Part of a small language model's weights.
Size: 9 layers, width 512, vocabulary 32000.
Architecture: RMSNorm before each block, rotary positions, untied embeddings.
Training: 480M tokens, 7322 steps.
Each number is 500 + 50 x the weight over its row's rms, rounded and kept within 0 to 999. Layers, rows and columns count from 0. Numbers have three digits each. The size before them is the row's rms in percent of the matrix's.

# layer 4 MLP down (transposed), 1728x512, rms 0.0377, rows 116-152, columns 128-255
089:538490576503431421430505449454534371545493570524483494443461503513500544521474496539451461544579501493470530558506571512486447459431497412409473466573545566477527534478494569530409531551520535486471480532581583544431485473475574480510487499510574518528457520413488513520563459478471491436490520496457563486436477523503484469474474538444545603417478560382557452508459526436529517464529
098:535398459619496489500527497471505480498409501466495548535479456400527438465483515501428540488415422549400551535524397466525578430557527436515492548502465522477583454586453515504515455456550490508469504561473564468513394457391551486488510479478450525443506638518543485519528547502589427503466420446411555536487440543533518545493488555496534527468474517449466448543500619377520404484465
100:553569480451383476411562527484434539450560451554504582489524493378488489438520560460483515595523601581476495396488515380531524462476522529467523472501458568454470552450441508531531497531466490503521480391474515439506580463589462475514530551461540441512442545527460487532524421502519539488476518602567517477473474489466603608433492517414566523461508444480493483548436553388490587628632
111:525484494504477497509482491474477523502522590569531458532501523433542497591481475570503544456459477528587542472421507518471406545485452476547492525489509529512434477411478473488442454529520469427486518502489616494511477418478634528490433468491486487582498399546480458604557517484424538515517613425443526444550530473474624506535428484454459541482399463540506583450560471459412488504641
096:472572517476491613597516548532460494416439448338512505496467485479455477565549461513476579547470489530564543495591520440512443577456489447629538494430452510505553472544340506534506590452498501581412439475492504491500485502453476522491594560487463553485465532402438514426445482532493425539487488470558520418538473485552502529582511541453458486485435485456558501509410483494463473458517
098:576512536412581505576461492510464509517586557563449445573500379485543542395441452575516561543544478533553397470508496498526488507439428464498486437489479491460489524492490542573451459510531465461518463442468526456529586536556404499491512503519579545491548432432447464497529550483523469494476568485517521507506522484495509572511462530465506548561501506480486493454520474512509526540526
105:455550523558434373496523514455520516475535483443478445514571423434447425475524460581666512362462517479524468450484522543560430427428548529476459571489513462469404504503471457494440487482648515450459547513463502472565500483514495482469482456445485481460507446480502512475492467512577547487546504527475427477502483469544475437585568488488481544490465516470428498494422451402518557529417
096:549502516518479514459537447425454461356416538489526407524503493530559464533506502428458371471481527582520509502620580481405429376500456534443503464559528506501494449509467527534504513472498498491433457480577388542576527533452457519468415524541393538475549519495578457500482507385512491514469586481428544536435608536523513486531522528481448512465470504559475506624446484499444545560506
096:565474456516500519494629475451446464465576487512329534513524554481488497532516540407521558470551437482601571511510501476481476527515492450536463488530539440545563540473530465551518527507444485555501519489453529539494500515511493500424525492473526655451468404548544551494497518466629466438494453480421476471605516545540495451437532480476487457505462533506550470508479530518460472461603
104:352531522541449540456552575556568485522596523562380529559529544506501448565577459412518515486421485522523487503547512516355611520518440502510525550478562470518434508517600458562452509573452542475534435458546525584476440558528540446604531508535522492501445519449427452488519543468422529430494528537597468507581475458511453528534489431533444511451468508540484466537539442544477473536524
102:473482488578548500445550505555504456499499403525582545418512557466489504490478549489507527584513463415395547488572464533505505419538537560469524545489450559518529535423433474503493423521436578496534485476565608509482485576422606518477522577502483535529555552445489555433386494531474536527524432401393519480565464521523516451592533510511527483425499518495440514553524531504393571534523
107:447560479535438487490460539513450474486475486481548515536504574455465490601543427458487506463484486599520463554527480496519499493537474468521471529403505415567558466485409611516514479513513574466538483426559457392603558495455496524550570608502480444478462485492459484477433507441512475541449537520576396442546529502414512522533538508487470514483560496521475566561428587444535523534489
096:530541477470566562513532570469512531484515504533497467550433485513416530452465458552531501497577523577548520511491485402442470572494495489517495518444508454449539521514599438467494525500557479510592516545516483514459505516391501459454536454430478509591503502474534546528540459429423602472545498541475540496533557426558616491528519625491574635508529502602535547602563431517514557521629
103:504522551473478471429498528529523498525452587479524476479587508465493542579582525443435517479633496554448500517524553512511541519498488571525509546459491499563418581503542603416518508692467474458453471523476513504510476521597457510570438593525592481476502518480466521476511453564365341457445587529493560476461497616466507534492510481445546454567459591494457496470542534571545489543493
100:413504515453474542524498518529532650489450445502493507482492495515529475526540439499517540536461515459475536494471449519480476510521608527473535543525525582483558484462488489507562473472526454536508548511541407446546486519525578501509619492548473502549368433592485484552472515580555544527547481392533436453478667425488451535537532522580489570497534490543519458499501474482506444506493
094:466434469512456528553466543384503467517607489458485608509578490512575463477549466469445404496353499574593484459434441463491477444522448579549564488522498453536448517527382520509560452466522525504576547548538481596475454479495527501504467482470495471376513493459517513505585419437618432481572529607501578545527503463438525579507500458512536449512563481492486460550488479511522466523565
100:450555572578522506436490562446473442546511558595482474522497601485521597426608549564447493532536504440470484531446518589449524444454475414466536460554510521535449466490484526484568605513477515509517568408517492462532539490505463468465503480441526547485525446355463513627425480566459584520445459451449538426505435454458454454372452579567501495459370516515494511609575496523598490488437
102:492506569528464512514482525455468418500558373506568455494513485562498486469477504465418466486507516485547489552479492561442443473486537438574443454541511522520489514503516547470495530454504460494512438533509481564411506517487462497512514505470437537482541483437521496550463436477580448534489528526488513504533532483498609472495430505503576490427451508519523514468576452526525475504529
102:578548441559537423479471467541400552560430553500560556546527429545477498560525416461491483576484568507479390482504520489537541657540499470532460523483584476488454458426490477441471510427519496609527474470565492455577559501466519540676511435492525508524565474442449459478425532473491495579482433535533468547480502493458496477422527590489438519534433561491511450535542446482502483540381
100:484493492373542426491496489527456450488570474483465473605427491554598554434500540443488448447455554397557394528504512538557537451446497486477539491487538469463401504503491466516515468526486554484492514494532517477449516536553500443430474514401428400522508434527514510513407505441540429535434561423552465514407396460536434447583556410498512532491434514602521480500516403403512521452511
108:460499450497525488472566509415483534457460660590479496548436493516564469528433455474467459532566533481500452486551432510447393437525467429455408580490503399518513489502500551415352459542487574572479417438459556534501549533511511449514468499514445552432506574429510523561539487362477416591568415574521483471515421488552576416454512450405423433464447515501489549471476548499465512487487
098:530513586447487573523480504554461439537400438499480498518502425445538445441476454466539545529565509509455513513416487560467574515337523470571502486466562531431502536521554478506397456442500455518427527478552447509511471486489513417543500462528560486542533485556611489472464512445471599388580449560575466482501385514560476491518494513528540440551564528435390541508566483467503447596449
098:538492499503446542568417408473539566515468532388468525548456567455516478513506456419467518476484474594542641448409470508496576428413529505584527540614463453523487454452528454444513544510582581507560514465473525529512563530543584525649484496506406531472515422571452521508425492543467491533470530512465525594585530478385561576531507500560518473515489523501437582490516484461531485435475
100:598554510451506562406501451512441595579480561440558615500443492509439648527480498505433527513530556470478441517454501538628522541545495534480510640531478524466535443536512591494493481398529504538469495511448490556452491489536485502570486536570410505471496469462521416505440413556464468470514427536437496572506594511495540494544408496483507537607514463493512542534514578472538499471506
105:527462505500517486525457354623412581482534534549473608563497535459495479557436497482513479469438503546486612541456572504512428497545495548501598500556502455507541394567580501522529364486468476459511546517515500496416541499545432482453432482544502469473466526519538487560501521463456512577513420422405513472492569577435507574551498482508502517472468475540503575499487508476482476512416
103:507489596518477462459534503487499445526414451571511436434630506433529632367544455579592543584503534381477519465515499503607534566493564496518485545560562521436473588559520525559509546492488405450513389526494463435508456584495576536483492498472575571555404485549423483524508444614480566502441545541550440523442530452504558489527497591512537515484487500473378455556497353590459503420547
107:480558512429553496478513494531438455418561557569593466474595452556482532430481487473483470616496464441523452617468509441441531532447546417528549470464456458535515406440500536444456509479512398498493527492523413519558419472576476540493404500491447536421557541447488581519485554425515487456534417595437501573555488576539552432542414537488449494380479534496577412539568576302531484517455
095:501465573491498530481402411412486554556524448514510541556506309488429543489481484465453499493518468510589361466440510629546521503379454504540473526459412500475405589526553528581473381513483539529473553420576519488520547516527447441474468522481486563556511470368459552488405542482523493465523537485512542467460434506412442519475489514522497504533500492433523514517448542501451464512573
099:584549492496529535549541449517452539527517402515507529501558481443500481540510537519521497548499423565546577471474390526513530457443440585612513552521567381527547495522468490568483577526461434549427433603526539447505472524557487462569412413462549482549638496395450469551567563580523525496436517552440553486517474519457513436473540512544492448452538464428450513520473570489486526461543
095:462457493560490475539520503446560391490479413458503527599415597587461488537554424477482509557543578453589557485546508517555557469510579453495498446517457498547573429524528449569476499429533490549574559502499500421485385472387463480569415460565529462497467499460455580560426578562376526517483485566524458556437494560528489444457526395421477487499423494503456454530530551521575601482444
097:503540614503466428497414432483550586483573505408463508522513493536569559461535514461467535541564562552487389503487439528485517510485438461518622477594438363552460353564364520574462508443525558413518482464506546453523436498458457407490543468387490409588568542488475529608476479526566530505614454522476444426548444570473436480509428440461519504421461561539487492478594510419455437494460
102:481493534478473447626537445482473431526443681498453454584419567610596495497488498497470451486578537473481477507468509560535501490548464486488514552439489462598534633448560394486537546540547544549572488400511567499503520414515435517462493557515549483486500468411483497484462608577578488455553509503545467451488503438484483539510510466565410543498498459446492489490607497442567498613546
094:600551525475496500487521507561586506505506511590506500515490570480551569491477559411502528465456555426613454602480522503473528489522440487517502539503410553522477421515405511448489570495505546483518534507468597493414526492564553464492503526480578488466412524477562506515459455491528546573556500483490480565490490506525491553490482517486489476495581477455527486593607481533485543466581
100:480487492551450608486497555433426497570548568379521471525527564531569459581490516493435489508482504493473574553514492299493577476511445462592459488450561463595429398523548609457488524450462502490542508557536519544456487486591492538584448475440415511550607505449497367459551467480620510481560503485458505501451506466566585463477575520485417411422594572429508491459530517543538578558430
097:416512502533444551473575575637538467478409408538473579514557573554548501556536589440461515487556480487529546464566556417526477473519430535526515460545559482584472480484448492550538542480459414497547517475465599346529465500609525480525442505451553524494470476480514487524388486423502504577565587521498533547465452394527517477484477483523553468437534567558539509477631568509567539521516
104:519479558515439449409478475535465534523504441416426499506518492440503557522473484453543532497540529579503500543494580530451510512465443491526547548502493503528500548556631490550521442486469455532511526432517598539553588520594464428403522512447566571516478557440499559534497514532474513522520475502522580481503520583491503433522591516495619477444543559428451514504496489478463455492579
109:473510530573531516577489431531457503489493598536475551339473500630520648510493489471483459548606473542522414527616496572387471432521450440546490588530583475515560463492574479522496514531547583617485424501568531481544417513565513538455468552487525513498466540510491467541474452479509530479474526527514537573489488417474490561498466512437546519575456467541529519517454507469532417476492
# layer 4 MLP gate, 1728x512, rms 0.0391, rows 117-152, columns 128-255
102:595554546505526595390433485619488432542489563556445522511492524458559469582518530467524541531468463460500512517437578407427587479420410402391551528579500506564560456546462527508480441523566556537446472458526501402489523426559548531476524506427529533426495550492515581598521491571512481380544529596545492458429490556481494412497444463560560486474561476561548447517471558483499584550495
100:509402521418403452510486503543488564506471418447475506614442419566456576489476503452466527522486471511462439431543480520588509475418504533530548496451477553486598527541575432548451513468462484480617461465464515501535523510484460520454553535511457572366551443533541587464575482434450553445474496518408436511522557591472523509534459528509473508534578538449524473458543444556497478452495
109:568544533518533520459522511531611589526416467507484514565571455577518482438477578457622490603531393464464463570553527486581510489528478567551563511483474535423438492535475581498556550471485616596482562539488516525454641502583489404440480473515521613475523586440438370472463444490497461594440414538534488527560497548489451397544565494508566448565553440506551441517516426532566518536521
098:532488575514548497491532569435451502575458498489486474495407456478533512528412478520533453566399533440543506437490493511536431473573469461530542537530510456499437566463586439544517506428400471518517520538506542499505506466527436541553418453517477499398456453486571541505535434463458559436517440558458533595444531509503450468445563442596430474509495561503502518506628445518453502462572
102:456425459413603537536588435503506517547525463492484486457576369538451555667527404457498477492460436570518471441524520559532519524448435479445468445565463551459449441541421455477510506550545499470553525562455468512509471470542555459489473474495470457446518501373590396451397442467566456509532427452448547580462476593592573548537512518466480465465527503527630484483506410472468525503488
104:464488470500465525518529462460468600652579509531512493462444390538491541505442533497517560545430568498540405404640588568565492469494491482465473545464523484472501581434483582485480566503520434565556560497492539498563495518484498524503450535560549545471519453501426601478522454542417479446496511487486514577535465508511486459402611569551528517553507474498513444478469535477498523476512
099:506528512522563378476535469549518492634524504487501506521555502465488520434475482545512486528468520406538460457454437552629480508468487505504567549401530553534541557452529440519493451530608505471483518497606527507520524430522448464512491437525552485544489429471443521461567483556516533472556437491465543478521406484496545565519514554535593524565525340450480504470522484546517459529569
096:480558508523415475483500393521494510451490464466553507420425499440455481522507401561471465482456512507468498487490451536484500520435534492517517518482449601564494532453393587494493500470537588453481471496479520504456481381458533532451473537479541471588521523509547472409494510475466524447594527521472601556482412442493577511505500410498566406424475452515509577521490599420476571522397
104:473374482507589505499473476470505588461539582570532506589438488453491511499489507405457517516509483485503409531579519466559618476461407324485476546517572535600479470612436538472370543431508493631527473545526561492466451562531511492564569500505552447480571548442519482609445568506523545481536472493496545502472454457503430509528524521505518497457458455516493532500439433388470570469521
099:539474553510461544583526508484516488496480486514443541518572515500528494541560567448483576506457542474480492500575555510549532504490453453500419484469443455538555466516426444506540537450522477525521565560446510516537423487602464507465547476492556461492488468456436503584479442458546580610615390445560533509477357495546414493582494463598470513401540538520468403483492452500484556565539
110:472495480580555579374485542578512580587520501525468564482458467483450578428528441484473531544510498539444483640467581634517619542589456454529496545581540517474511472562511396444525505588549527563554546505519562550498461525532475515452536470569525515492515494464479513511454540544373528503523444527563519520455467508438483457546515574571514542553543462470501411469464533551447514538425
098:442461443521477515483473422556554397545452472589471446516509541444437509503539554399478562522533519545513473418452568496489475546530527426464506418465529431557508523504450544505490553399512513399545475563535470532396413504547449622482579478496521547538602568433411514531560482462440435460441410513546500575534463471477475467494515473485512399576564558561452503415478402543530556602505
105:533526573501548500480502372466574422505559478546560508550506516502558502468452523447592395478458467453537428549498480462571533563465517530406544450513458530604518526498469454536448561481550467526445493455489427543520511494451460556439370525537509552388480426461525467505486526466536454514488513465575544521491482572460492486519407507468558542483563573544497515468525530437520558490501
100:464401551510532570501536459534476446464522481468461567545576478531527484497609463426603528515500564407522399600537591507605556526488503501558501469532483470521455486514505533463469546473491483561449511512481444508535491496502551458492507581475443518480468492632579551532455478559560472481546452479446520511547505500504535511348513464419411575468489536525564484520617466415523509479488
096:509506410496508499512523458509502474502545533453511541536569468433351417457522487502575614520562457454443458596535466519569511433486531412479491464386619612455438462549538506542538461549501553508492434558417446511433517461444575449481421448479499543551452557471558524407445453508507499457583499544445575513514436556470551387457504501472493472464544499510482503526458510507514480489486
100:439465476442488516472550548486551559574530572547512454577536473458473406599446492495519466525539548494535481550545412515506514487517436488571475523416487528500447564411471378509514560536479448612447541531510564470524455531486486512424430402540449531484548390414561461502467430465503403521519536500521534511499477569537527504617500477463458611489506487523530581400489512460504436493533
108:493428471528430507401514443579511520575444517431566567614569470473441534501435488421562424509488457535448457453455431519523559526502481378512581450524497555542479476590504466519485468481458451541547473544540494480521526451572537499538459488522562566589562516460475477469533525526508552440561442456467508595476496514473516477458524456480472557438534523569509420508485417492476460535575
098:476533494548484498589538427499537489519486585551437493494453343524559484426482441562507576512625508456496469563543541510519530535512400531519554545476431389488438510511516470509502504517453500517542545509487531527501487468516527493556482525553413493482516410456467521528508538392556508554543466476511437557492505560525514469455566572480538583523435487514466497540564463419513524492457
109:472528504591533528461617473476505530505487521381517558503509455477536397555527440493645580509451532522524504474424451444514496507522423480479483582549519466547505510477526481550486537547442489456433526521527534543467459356532555509503458511434494441526552510515435441502536465535543528460591423568448531495524532495403531513322585472548529561443569569414503498464489471498511502512509
102:491496458562524555435539470467506562580552505430517487491515534474424526430447495483511441546470426485318448465461446542530508514531463503462593514507611465505489561479572571575539551499521506531398543371484522515503525398515459538522531710496415500510515493443624544470545437500543519482537412424451640496511554494514440516556535455440480519496503480447626517428549493461519476544633
103:491442578464486565487434523601543485524435447459503401457531433514504492505538541451506571471516444579416516517497465557475544494415486505484411493558494500536575539529430517491522457496448571518521499487517470589536549467526529519456493530526510515469571434379573600654543537431432521510585521487536484532517447524454453467537450557449450523427574464507502524497426538516464535552478
101:456476478532579453583507522492505535421475516543598484488551483481636443499480452427499501599536574485488487529612483390542509565480457458450453525536491493552435565540439578521545594446641518561513487518544449491434416449489616466436549477479498399478533516472490468506490417530607507557521462497482467520385493447562487522474546434535583580519529459494448435484561322463402563498442
104:501490410471511455439554431506527513431491482527442481549521485521436493452516572480556484563464575431461428564591478563506478478428387533433542535473524518649494550501387538522538500539490496486472552577490510439452427445528456459485466584469507528486487504366528475535577493481472522597552393531516431560550434514514389467411576462453531475336554471460491439562499435519471484485474
102:533448515475495402472512498511464532486490518485423542478544444459542579503513477430512438598423555431489457504543479539532524429500478523507446466527470471530437370436479473441466530433500501553484536597492482625520532625614456450509573573480588512554487540439565442489596517386526406478567514614544541482514476538500582536494496433429477537446494491559466395503505449489535525509467
104:516502583404587513482506454442503480556535493483540531501508514463458527504537453488498623488511524509496474566502488537506601501492507493477472552502568498481532496584500470464576578439597534505583473452528507428475538553611463535498389450505550471475510460495464491557460426516517587516460512533560525451560498509508488444496362473501476515491483548469485431491528519559573566524543
101:397506510523508498340554523535484502584501498471424493507512489495450560503483499555539499471418539462497454524444501473536444473497412603494493458534464531527519435531356466471445556323501494514398552560481531473514492524527446422529428557482514557471475425458570503592491459488421596643519526511539542423451446512472480542492416461522570422391518519513603425532501514519531487542470
094:456501421531512531477545487480495504492431518475432448592462524530483555519552603559502603472487471437534438504501477486452494542560494534496450466487505436552467464419514480497557540528424568478504533502444499545558486475412526495406535504511565482449525449459532506472502539489504506540453503504489476503462518544487455579556600510441484565482474427558443524477430524525473528484562
101:427453502519567410517471486440536538426420545443509409505610504478577412505524513582488500432449510548503478476509567494436446477433485507482505434483481499566518453533471560454452491573566498539522557445542461503500500517528561452525577529494399523519498446501504516490478529519572593526573434542510538401465476522424539471413424441507512553481508564555556442421465405462487588383562
097:489539546391499522484477490461510570444516468425495495464560517428416502528547457549550535452451380542443516489429442464485500549611495467401461429534481505543444478506343448466511557401534529571412451544497394542439527508533545572461443560619434457519607459540517539534490574394592558550470459575554418535569484466501522554522525494458546509410531501521517473573406515572476486578480
100:410486469504552536422487514485535585575495510492535470556493516452423489461474556437441522535450492462520461639532436516550481553462498463573527421488546377467355442449497496611518589563528579523540537493492550522577532497460470482504574579506563479477586415400499559468547465499524534526426505542431535464515552533542428542524531513502506528499457498477488406481479484417524459580539
103:577500518404436475538477485543496482521459392424516522575596499532540508522516465553500455474483559430431448562441481464501532429450475494467505417472550547519475582465506478494497484458446477515506508483405518441515643542581425504546420483469408558479535523573477482528488468528468528567493491477462495496478485559491546465521505528453564592383562507504455387508454515444591502568522
097:490520477525530535511514574516507531431438487506454531549498523482520483510421472522519500577480479531467516542447585535408530446496464473572439460488584482582471479524387428491501466519424542512455443477514607474458443498556505496500413512460505479577527497486448464486451453506533497556580514452491485502421500518498481477517494540445568493530591483584556490612538532483509541521509
101:557477530526543522406485465565570560514565573478523432562492463448510499486481599394489523528472469403479487505531459503549557593489489553454582513495511471520485527457397481429520509539496479482567512449504550464556525433524539523437541472550500469502411539563409574550525462551588520578630506547658589466446439538414514535486520529551498491596548425603575535412461453512420535518527
094:557454484471622505502476511520460501537464470584575542501541525432525565445436449412504562573501441487543538408433515528506509499418406438508525528505488546447515546506628495565444484438477523478532476472453444471479530478536543492504495382564532478502522506507562481522514505568461523439533480595603453471508486478518478542553600543509517474498502515548582596538474508509470501452470
106:518495543426678605508521546485568576595520577503428533541448452436495472520575486536533473427491493494431422525577446540492518505412418436461490539416531493542507520544503450527546475566460545501541524545496616431563566468582452371432551575546572497526512434500509480560549453438507594501608489523555537563541452507492488447482569554565564557447513493583492486544497462570512513493507
106:462430468450640537487504495511476550420474553431471459571484375540485617392493442461508548531454461475539470597603522500513499505483519490492557582494424529561500524454421455620549523487482455552450496534542473530471459562577478506519469618618504509460527492407531584463435452482523521481540430509450518467435548498535532546438446454512465522469458393568615505520543363514398529488450
# layer 4 MLP up, 1728x512, rms 0.041, rows 117-152, columns 128-255
098:468551474440487524517470529500536538570570603510437535545479445480549445566450499503528499530512461523604427541516524484423493512536501536487422569420488588515558529499526505550446468505441463526470468441573525555495513490554562578532514513497494517430521527461509505391471542465443577552497434564518502431408533478560508519473465554510496517504529448454523497459533517540453655528487
106:465560498486430530504532493461477546509550467469453569519519559575547477615539496522449485465494472578457517401514487540450499530463498552444559532548486539518465573461489478447445369441509386478605503519419512480427497495538516475547539532532496482439532450574412544478444423497503420489450499492500502529436502569584525446568552622477524483484521421500515534410469558557489461511487
100:500475448437411479471474514470522502544443429432476479496472476528459501458483517482527462480476444448432467586458549542485543502523488482553557473503518521530521506553562498482546509573544581512487477474444502482558513487453533452469435426488471498426530565476515530418443536521512500527445358531447481511419510464514464387464483483573516439518604585547502461517468476490641380563480
096:553529501443561557561486528460414531490498538511480463417431556524458503478513530471577549549506496473524503418477555510552505505534449381499512535559473466543464583459510481558518492526411480542496509485563492422459479416456511484593453522540452464388567483494467583480553519531489504411459459529482515519504595474532570518519578531550395503505508467459465532569548459498466528477539
092:548556557519484509496513507517439444592481556493409494408478565474546526470543570550501553539500542450461463419458442498461512398589410542575449482493482548492401516499523432480411476519545526472462512510504445468438449548476605479451492464444493476554383511455510479466558455512504462424544474444541440514531541450503531512458564443539596495552521430485450535471526541514490493504502
103:490555454515473511393569494456466545520464454506526563508499482554514518484503416333476587546447520429542535432456486514498535502497421620528564500574519511484527474576503537513508562547499446500470548461468562457501477604522486404517511487470512505458510546421633475563434499522525586509595444587560423556433583437565484486594536475552570494494479522494507485528428515476487458575428
095:483487543474547481441469494509493444592482563482476380510599539501472548443489556540544488483507472491511466538508410500481485518553463489485542475453498514474512509514594385624530498570565529526504568494523505498451472496560540452570496455452448554451416424477480498506547462565559537569563435569551406437577432526541556490609505530492566483513515427417447429560506519539454513535516
094:479513470406474529525493469536525550509454498464463639545412533516458474540507548461470410576530454458510524544567481574431495550495469484545562441428481505506464478617416431491475523457469480486576435590521496486549501551405463573546470490450504512393580524512438545502448507461370492448426580394394517540489467534483515488525509554447507461475474439501453459545578622496493477439448
104:457580486490500498513484497537437571500453465508474506538502491420563573551489404485464514510553522552536495433488533554498469474418382358458460538545531508540471568528452467574521575454526486573495523517553512512491494443502446519525499500493493490559545508492518556554399510584502510450504541533437518579489550548542574555688426511587453396439511484547485494439390508478415466483535
099:412534397472473411435507476528484474510465598423547550600471463465576531470453536531452501532566537538560489476536552529543516523456432501566590473470477595503436553485518518406463466440543448484510547466477620416437571452482512448490507601426544505479436532531464544535544523479492534489533482500478488538590495427569521464489472473526494510510377498425500510428516533566506420588391
106:521466564539606604335465569569507474421444655463570528479513471432578488481528536531468597451432411488456541570460529476499507452563519487523540550480523538484584434559512525522597427453537516422490474532493548538513587485502546538490517517497447507420522560443552374484533472519415522465574465536458534467456499578481486443530548481546536434513510464552428456476537502542527521518490
093:531486523520538504553429438483385493578497488536508387471581565479627418503554446479465495521444478429455557476481396529462480520497545580620512479546481512459510475497508518496516531506520431439536435488489521497533529493508469543581572535527483530463494568475481523508481497552456506572519475435410602453464432544496479509483577494510504551486462449494566507424491499518526480560490
105:546573574458417405461460506585552580493575508505524536466461533599522519540554497521524495504571501502514507494557567500545525542487475554520432522505514525436460544504522490518509432505484511485455656393465540470453601481475435481492414518403462476414524464584593544427540438447468419511602544489468483493520482418424563517462398573528425426466507556467564438552503522569486445417437
101:441479492484567460484567504481412611530433570564461514533531467459608545546507488412544462606509560503509458454515454498560576532521510579538485482527454510426568388511503534448438582552505522516459486537499488500471535488599511520516416459545473454489428509579504631573397497517481511406560532465451529516476614481573398518437561449510514552525484430476470509505558554433520572411515
092:509469486553533501507480544550521500421612404527564510573489444475456619449432499511525529508534513485518425535534555474504475472539513397494498525466542486504481380495553487620518497600511539451500533501534471527459535500562457465494467547593412443474473437496593530438541551396499499358415538452496475530493540508583530432474570464451528445541515472513509494577414543422505437474500
099:426472397610546455431637473523560449521476501518590548485479465489500483485504558483488499524606456475551500517499454446524581428575457509453466500476442455457440557498521517381528605513571581440564541428445486553473584605490487516435466518555494524434517555496596526440464531465417537479485508511493409490565537596455569457562601402482430516583509544451582564458564518471527483428539
103:522498504404484486465583520515505601494516545497521518511574487515517545532410424503605404547525406514423480513433524538536497596502532490527501473521531518498432434504465529437452499448430479439474528477552503488525525425573463499520538582492523520612514471537557404481459489473473551591520526474464535548525488553462526497416530516410433440470464452499474483442469452426595388579485
099:612494486505531487507541482599499518516531410504587553485556555513464502484517533414514525516430497549493538432512519444568421414455455567490558413511573456498490389441424457458559450553543512513492505470527504428435471426541539551510456468476542447442517578580558540546465517538619496563540409549527439564450453385500482487493566475529434479459567558464475482425423469552481466605512
099:455520441468487456578486454330539535514471522472609468483522459471505420460446489559429522444564543560516529444476506564462522408492517401540478525563522613503618539455560468552519588467469544493523507564414513519547418527388512548480508402541572456533563480490591483375441463501511511439552528519471465564457521542459533516562577488548531547555453403523454555536401611485543520469484
107:532446447493516537375506521468495636463530531557460435421443402472535504514441483532536434477523463509423496481537554570477428429481552486549540580448577457531477570487586582459519528582514500501411435403480563508550574497474390473540556602477353601532478569425592534564598576488441530503559416535447564453576543475576545519577592594496474415538432474506507410505506570514466464534559
096:472414553487469536494584494446484539526502482436469556497559482459509523485541481493472429557516534461426470407536529500520372442467535523502562475511550430481489444595518478520482465462506446456536481511513492471468482539449474491463595477448539501474555536577448367500491403569514461619386475447629442477573555491497502461513544472536585475477472506398436471499492446572574485506522
099:503544460457551515465463516579418524546633489595423486504493479594510501667525421564570510438515525576499509470502518499497484484478552442462537517400397499417507504441483514539556426508475530450533537573535483402447459606484400364438584454511477459544424585588457555457524421574553480449537513508501489544482490539497511389566517552486531552480491425536546474494454493571562562533531
098:557509473546503489506528543516528587585590424452470466500485563588464557497468576552520483477528465529471466496493564530448490506469572497443465493469540583540496615472489475630488480468375423511522550538507503444450412486461390413490577505466552488566452448521462482499571454604511536506536550466555533552521562523555426314488451486426505561507483511457519505544531501541500456495539
104:415495497548479397586496520571431430580519394469511606510498505458532525541538441537529522540572568453506508578537516514443449539475551529509386391527559409447434413517491420449577418446484566466545479512522567536488402445456428466489435459418513422523548544564490426544461531480555494554497540465403618481451489508586558507518431509494444497538510572469467514556482516513491541536455
107:577549488482512498447564508529408536504494588476492522430513519481468538457508513515524538565505450608521534561494455528504405461552499614540539496482534527490384482497424560324499475489499550394553497480539503490508532417515499505484451467476492496539468508545450478559501420570496595529430512510585558426535518510520508483420453502486558490557499604444497443491536501571514456496477
104:423518438466548532476552470449511561546480459548551492530557502556477492487531534551529534457480441528520515595515479441413545546447426520522512484486450504597497444574473511492513570532475470522520445572413481489536448507507583526568463503528427432534519433431534485490475476492513480481397489512596447507593424515547575498506482544458508507500479524546547466405448549569429428518442
091:523523489500501420460398580542436498437417508459471536451480484570479461504492555550487489469448556445414560473485575565539586410486494519498495545430496520426579487508445495436471519472550414530531456529516473490483497589508504573530521462519549452444481566498512464562568491487344569578490456505446442536552429461518548598566466569539536446445507515469549456515463522488524520458539
099:521470564523533442550442478474470498478473453422510480409492482528510473529573444549551547433434436494483459437467550527549580391483566559507478512521454541521590507502548422512470490499543514538631566455525500502509463555444538454505563471482492488521381577572570559446495395594513602458656583488535588542536480507469508528444553481523383417480517567589540515521570479492532494497521
095:466570441477528555448502477507469593475513606545402443538477490529524482549521488506478552565544540472518505565494470488576410540419529468443600525534406487460408503447471510474444573418476565547508490487495538510500486453428444556494576499530481498538510575554499390558501491525602398402515408504565473537485458504563530608575472484471460497456528508534538451441467503517452449537483
093:527422424444451479499503509510476479499451473502575489485587467512427462481415573473504545416420505519566496507560504497465532504517576487462486582507518519435478571483510517491457540538415565462460452548479535485502553569526491564502414500498468577445506480532540423437494486561426550508464448424404522548491584520451507419522480533564536498530546534456506547487520465500500468516517
102:528582467549544535543510552497488458448506437474504508589499416430517462552470503620453513527533525528488485505492617468540507537600512608563490526406527463459477507448579486401496441478447556427503487520472572505518549490492553417505524460505486483559494466528456398499534492539514481581515446456541531472554579400420417516483476530481562414484455570524423577530430358502513479498454
094:464566503472334546592548503418515500549566406458508540507631493463515497552398475528473458468562560446453503532460432575492443527404539472448473500495511476530523573492557493539501499469475495560614495459538494638563403505528426554515481542518519514490566461468473505530514487435487517470455558428563508503493349540525471442510571456558505502490553482554505512423472505465507472567557
097:459542535564550516436426544490527504497552428445441489584476397548475557434491498448475517524605536537491442574451587526524611546525506477546487486515518547493490533510468440434464499552513469504545495483532520429509441434520498510507595469502520437438467514483537534443476473484549479505556421535491508456435501471448494460486446468544571577602539521532503568507526514536546511552404
095:534512493540544554559466528463455479557461424463527535494493487479517438500561481565440513451595540534497498512472538580571611476525456400501395452396597487514495489509504522462484449518488597467531484540392541482478502536497398522587470483459500449626443466510544444490490370508475580447519479507613457493373475494436580463597520480454499452453535511475556567438405497515451500412481
103:443530460526498564430514425514485497495544551512453543464466491492616532426488464465469534463465529529507515569504489454502497427489502485478544525538507511488437514541531539580393514533492467530414472558522513450376589565534578517541497467484487494446525505532486608465522485550435493509491448481463476521424565607451516515506509465541476588532493388490468430481541555402544509547495
108:484568479492470418487497525435468541563516587561509540423540515585519561434425505500522483547507565459487497510448461468427494419515473512500433565442465505527515514482534483459564542525540540513472478438593529598439506575534596479384509557437506546503487504495597530435424424492473466465482496447503530510499469427421521487450430507459439493622466526549457518487516603477536522489479